Each number is 500 + 50 x the weight over its row's rms, rounded and kept within 0 to 999. Layers, rows and columns count from 0. Numbers have three digits each. The size before them is the row's rms in percent of the matrix's.

# o: layer 5 attention output (transposed), 576x576, rms 0.11, rows 252-255,315-319,379-383, columns 288-319
# v: layer 5 attention value, 192x576, rms 0.131, rows 124-127, columns 288-319
# q: layer 5 attention query, 576x576, rms 0.0748, rows 384-421,448-485,512-548, columns 288-319
# k: layer 5 attention key, 192x576, rms 0.0584, rows 128-164, columns 288-319
o315 146:507408533519477495531612402567505512481498492492518512608407444479487484448457512470579493480499
o379 083:592574535600582592510538498616501491445475499429532512466525472521459462471609505488504532484608
v124 114:563530456524449397474522511517553580556538493401468484498537490507470475462598524371541518468486
o252 071:492543472448464513441478573528484514485590554474428459561580515410438558524561474483435478532450
o316 152:506426496489498479488525558504494523443601493466487523508570508530361610489527451484456439554525
o380 081:473474535499528476525467493511546418513467496543498536556505576553538505503504544466552481508434
v125 117:538530541532570449441503434485563460580475516477467441480553537452566573523489481525492502414461
o253 067:489650530413508489422461560546479523476537512544437461508490477465434544452521539493374488433541
o317 152:499578463488414541402571588493458387449419419527601516449493544426485568510557446460520443488495
o381 081:501596578507453515459488398470498490478537462481511523498577417508567511447505530431534507501523
v126 121:422564495552539486529549514594443495555471383429485422502500557477481515474518566494538502504516
o254 067:450455605584483419470505491457495488491488522450518492505489434490444487491466531402472515490470
o318 159:480557558431537524500524523465592514466494539445437449537523587501540511482482584525468542440496
o382 074:614566563549528493513435512542430465582612502490603546499566484452454569352565569504499536482442
v127 117:476525372482435525429551528481470462504482478447457483475495526464498496519561476456495483545528
o255 068:470455441504493558378567501534404562454451491564516456556417467493399557533562502427507481514493
o319 157:476484470477467506478458532599560521456469582469446458525485548558447472499529529402462440507506
o383 083:509479513470443513514509433435474457564484488428540585547478443558452446540490505433535554413505
q384 092:591491492537522461481578504521523543480464534494552522473446518528457558494498441493487494548535
q448 088:480641483595516446505460513537480512500495598457498525549464478505582491467451545559501478542508
q512 097:607475569554527464451448453550485456464540491472560494448406521556380526488386559507490460549513
k128 099:484451606542497570422480446569463555586501467532527497528511399497559537543471479510442532452582
q385 095:509542510543538584572401477497566569514503544493574503482462415482493577581466562571488435512529
q449 087:477524512469454469465514447521518573449552561426621491484482474535618555508465568512531550470453
q513 096:541455459518502456537458495492469503454464525443550472478544454530570561506534505518554442389465
k129 095:599545422564479559466416458558585539442531561658502519496488507448531488494554578501514590434524
q386 097:533505559544520503516501636458479482621534551528497455489358575527587515509414463525502478478622
q450 084:524519464460511514551533531488580412565524524526434510457485525524520548393470467482556567582574
q514 099:482500472484456526528554487492485449483465483483524354472457582564467477506485423506454497512476
k130 101:504502454464518519577451547512494586510516508462455515403454505466483480391378574554501477489550
q387 095:502578522547487437530576502500432498530494479616506576464539434449515464531533443522557508454471
q451 085:490422500506506521468527530536404523420411480598495574508503595522473483512607417498564533437621
q515 102:544436452533479480510623445454490586594572478518412534519505527458536555523539511470576535502521
k131 092:430443522548518399559535487611470498397497556583535491545481479531480460545604414392549365480569
q388 092:544522532490542530424464432510441541524490521495555557516473464583472504561522475535570486506436
q452 086:383481499528467585466427435436492505627454512500540487620448503500521577489428472449508471597505
q516 097:441505432472445513591411572495432506486473541491492472566524470472539550480547474531584423538458
k132 099:439504518557530506373400478525507488480458542472543558484555565490600514508485542515449475496509
q389 087:533568411470468554445523517468482446531395426463445496538452515447581490412437556521520491511390
q453 090:335512492568402474491507471519564540511546513565441576597507454553399572481479488487530510550424
q517 098:469511468524505420435499480524520481625521553594489555474510500458504540565463499531515499558446
k133 094:476432489467554393467486538465526469540584421477448490489408547526615500465525462421411538443526
q390 094:521481462548469515542454455540541552602457511490545520484549410490516492514575471462487475535482
q454 090:540515521520449517570475465570615474549460559473578529525452515498497563537515546398426508496553
q518 101:543448566462497488502512460480493517606441522490552501507496533467468544499479467397443533492557
k134 092:570466473570542518507495494511480552470419524466507478478499467554528474581542447505593571497426
q391 094:422492503529437449494496504408436424455562534514443534520582478479498476487545459461443546466495
q455 088:511477505477377459509453448505504497404566507514544461396578452544477476396597524519584458540572
q519 094:520563513501532479606472521595488521482516627491560561425623489441575545485488458497487585478562
k135 095:530573560453483588499572500486391472476514565370435580458549516450522484541411594489545552466565
q392 097:512464446528553577434549468550500425489447558495549508514479510447474441508537484572454524539468
q456 080:501510471487502544517499469464595516478476526472610465516543526494625494468498485590432590539419
q520 101:500467437543482458601551497526502517537501519457537413487607578528509478525441472588601530490437
k136 099:465480484498531530427541475488465593483460442571505533492533541480527473550570378554477494625453
q393 095:467561543496471542516393431596512516472570441466496415473533532542489444505466607511441425546449
q457 093:515496526449544522507593530537510498521466424419500420488423446473539553504494557507463538482645
q521 091:575512449529529444524473521480474475483506544367510428446519548514508475534453499486489479458521
k137 099:415478492533461433445462497560511569555493530585385552492465445463487546438578445555442532445472
q394 104:473590494486524564501542499427454541435454425550438525523421509482507465434516411547497517446529
q458 085:506588589601504510515422442460492564569550539495591565458441457476510522568462491550549522565456
q522 098:557497538537440560505494360480453437487518517535443579486441470569533513474523503557500569486494
k138 101:396525475559515491464502512498447471499509603444498548519498567523521572437551453493520491505513
q395 096:379542555487498524506543451548451434491421571360461537520541515426442576393563520510533489572506
q459 095:531485521571493492475402549564493450538441480398464545488528495456495654406455469500614443456509
q523 103:438564515523479519497445493517520433453470547460492528530501470535561603506471495492534460518532
k139 095:523443467618520578448530520523441475467471451455442505387513495471475531509551494483525455567491
q396 100:438468434473467538424525460469517538534494505570506518436432516508561435404463491480466469484497
q460 092:542522595583450598559442401481481541541506507555446546565534489573498482428514512382482557484480
q524 099:520536474470561576568515486486548520512592457534474489521448463470500487531470501437479471443487
k140 094:550467559486507537463490539573518517523483529500429528467415497509579534449523517469587508465465
q397 094:546505576509415455593437609528456575527545517480443511523481494475456458558407531488500466492491
q461 089:534561506488487535637431490469538508504461462593530520529473574514513501521516433556507480588450
q525 098:528550493615395492552423546508518617537468422569464418541516541586500447532564466500534422485544
k141 092:525514448522474522519468573513390517426492558479453487454513616414510427478456534495550600584463
q398 097:523356510516505512563526454440535488405477471558484480553453525568377489484526539434517369490531
q462 088:579473395514477493552526469421495400376502417503497440476452497501407537469479482431520423472591
q526 104:448509499590587567521502539502480481488467486429491417503568512526484558439411470547563400521423
k142 093:527492513442518485558567487477485564555540513524426422476379510556530497514362514506437498445454
q399 096:421423492575465494506507413477510425447527501507550504366401477550518436526592600499439413490507
q463 086:458416491562487546479523444545516342642543513449491475504577508555540511527461581412572528472535
q527 104:480488502475546481626496461567571519520465497437521558522439581469533482478567582467450430510545
k143 096:419430497492474521485557526485559484575540520442580463526431494497412486537562505446479488616465
q400 101:459486545476505438545437583448472460420567526467449514585518501440549474480482523506585503441534
q464 090:564454530592511481540389534480482533438544541598444483540479567490488458508465488539515508491505
q528 101:504473530565517452501516491549517422438568487563520507459467593469454443575426442527455457483482
k144 092:483412509539483426406433598476479427557539598553376486519493493608535508534435570462513389462588
q401 093:378453495508516593512589564516503476421502484472463498500439618488415403510526437497583463460546
q465 087:535488416518466495541528426439582521463549527567476483483448464462541468522494425533551572517543
q529 110:448460483469410518465501356458528577540510470545540540520466473496462440404478447583538563508551
k145 093:530527507488520451566429605371507447428487561523442527516558525506478520527515504478526510491449
q402 088:526464587542487553563535580436530435573473460474536530518522547510545591503592445453602447570606
q466 091:531489540521432402532485587502504458524436549551517494588408506513465602551533383493496540565506
q530 102:544388499465506421527548501576544399496448458496469549513511552590489525532496462524573527480531
k146 091:527489555436539483513638397502453507537480460468488462463530477540599485560546544536512466474545
q403 093:548467456460453482494453566535449441474472392603423544562417500417585506458583510544544499516489
q467 087:503529510512506577562501452505501502399543483456562485502425458387555523458541571544446504448416
q531 097:508471591466427470428497513405520473485432448544491541581530538511516508482537555391483517484539
k147 095:436488512413603556524484377539530402531486498499568474408534503531425590498394546505500573503404
q404 106:525479454512509515505561485507521497511465491483547473473495473523465456484492469541503505570573
q468 091:590518510483466485517513561500472562483493542522522536407492453455566474486482574501478508522493
q532 103:486561472515543566518517466498445496507473578577456491463488453457467408489445515432474496600524
k148 095:431517590526490510465454498443554532442494542522525440555510508459535423470537454566541476465438
q405 099:486583509501529515548518533635452442500475541361570527440439508538553531407433546494457499501445
q469 086:453538497462607440502447479498480479524505444491528467562452537534504538462411565454480596506578
q533 101:480531487468596494513396533517450625479524537517521526480423508516512445444520482444467584414424
k149 094:510529579428499470561515536374507522485563499561490517441506499513452497488459538436501499468475
q406 095:509475597508463489556519489482579463498510496416468578455523606469426443592521469582447460436382
q470 089:570448479493445557422441595537486483627526473433471562465498483434494550512460522475515574446579
q534 103:503511549541498551564481441573535424567480580510529632419424500457550543564476519538562479471523
k150 093:505466474471527534466510490463500486451468384420397457567526522465500519533564466458528377510411
q407 095:542553498456532462468491548551449460597509476475584479466493478469434553482522633617508462532449
q471 089:488458414551453470441516512575512496555501514477522487498586501573437481442518445468587518458478
q535 096:513437567486521498538497454384601471538495469434514550453550430522417410574487630540474525557569
k151 094:478468479548527503501570539558520397469487505572475523500504464450504517442444444489452549533558
q408 099:500506499419465483437431424527509480416539504555463432454525462573465496426487496539463526517462
q472 088:474474505525512498536466525450483550506550448579530563406448575533490512477603489508484532464459
q536 101:557450554511478503519438397537505505481470393533482434474466451582463514462481542516491510403366
k152 090:546493484501472448505570504524525459499428507469452522555425559499438429511529487526501549505524
q409 093:606562488402485461531461580599524588592556514600491466559427538493416500491479454421495460431630
q473 088:564445396455464543542474478525559497525431516533461431423519551560447478423541423481562559533506
q537 098:573508481450454591515560438529501470602443492620408503403435497553472518468394489476540506548494
k153 103:507381464387483535555457534572509541502476420459517585550509457439469519518436517371489527476605
q410 094:521502509511479515515525522493456493469451500485468500453513347488557570516521626420540605507559
q474 095:501528486486492482455538515461438418527506478567525533467417441408544525492481564473553480473522
q538 090:488585486559505407410525564527478466540453474546452555516421466478409499481527505528470546555491
k154 097:528499528614517529491515481557507559496423442443517514534536441461563483478589489605542494496529
q411 101:477526450528458527432550403411509555565536560527514457583536465448558392525483446452586477536429
q475 086:511530498509405526525494423500485561514501492530515413555434500486505476545576457589516511540517
q539 104:489512543553499604508499440450485542552554514564510490571540464465511399494512413488527506501449
k155 091:570460467463517448388513483531463553521437458566484493471452591547495488528510450417556462530465
q412 093:481526441462478449557547484561537481605519504520525515496581462501534517537504511492496392411486
q476 095:503480490454455465483493469514487504501517509565535437512497477519461560471476557445435472458529
q540 095:472408494457535409508472434563526505429474566459345366549550487507483522466573497516488535457468
k156 094:588473533567483419562519447512484576500468477601536462476497485513496458537495482504539479389502
q413 107:514468515545519510506433501517497505580478497556495554485446557497553569555430482511454548525510
q477 094:574470452544543536487514476424438479445485463575511476484537550412539505531435475546470585530553
q541 102:562477556546533563502445448503503552535517399561467488469510571582562467443497468583483543552448
k157 096:529462536464500464396544491522540488436473514524594566615428481601435582568555443435546432567424
q414 093:512397463541459473576505419474419472486511519496484572474481527555473522447515471483441505502525
q478 088:419637572471568525544525553372480471475420437496519601571474497453485513434545569576462554504517
q542 103:428611457519473566517586457427414457481429551426564512465579476467544534445460532560570533501543
k158 094:552453461536481555474431528487489455404458551432525512396431419449561533532512558533514468521497
q415 097:535469529407471498508449473515441494607491416478579488471517536521549545494584537470528556443502
q479 082:378474513554537473470505514601523520494482483490417621482461452497489494559496478446503561436487
q543 101:534549589504484442485478458446488580520499456557531511388475562584488542531493448529529584485479
k159 087:560488529522521448434517497583503499492516480516502502433608462477561491505531563487387511535521
q416 099:430528494439492514539495536499508408510417470517629584581580506515545499547491510491552529569501
q480 088:541462466423530469585552500513509439448422603479522528560555557579545452527508546501535495483470
q544 104:528526518489503469515540481475427365547473470495608509496461500494446508546477504450522511529452
k160 098:443524499460471524473417523486461539515582496467396452550586546462558604502514496556461451454514
q417 106:447462489520542546487450494469506513564573549450551564554396446490507440514502473516567378604528
q481 092:505462492537482502474459401477530500542580573503532516543435493469475481576510485399468456578492
q545 106:542516499494477454508349550549480477513592520561525492486541538534483501419562488525554493456487
k161 097:524482438461478495486498579494490470551441461520475399585442556410542494459440483485374476467496
q418 095:489545452473451466489467479477485540444447426533534562550607425519579510420645499484556459494542
q482 092:521472526454544556537504499476489541523488476480550495558507466379528485520465547544459542568399
q546 097:489472537380524546527415536481503486557441450512507538548545435440579550465566492462471491487474
k162 097:522471510546503538432508519396504522508409446589533504442434500396599555531468523552513500499553
q419 097:441516494552514405582520533484516503506534425510487569546487481469552559434546447560534591588593
q483 092:508521463536534498529500639568510487521498432613599575389530446516573638427541490514499501446504
q547 104:441428558478552531543512595582564433487534472560513484517491534614508631513417439508465590500553
k163 086:521544429535544493549448548524474517526441470512573516426503506428528515493512539472519558529493
q420 101:434430456506559553524373473506493440460504504531505478482551546553600483515448499546512534457522
q484 083:431568523598492519521352537588533383484532559613509453461592564537484535496534540523494491433572
q548 102:460463493525509523510484539485435429354474501494562467391551462509539623561487572456522395430522
k164 096:484603429507554439496444516530536545592451526469555519542572421483455507525564454510483459474552
q421 105:491465470458433457447436486525404565554535494476472393635494551495445515475436492475606498402555
q485 086:454538484489446443468399605598457573620483449432535462525496557525637430482510458449508556509575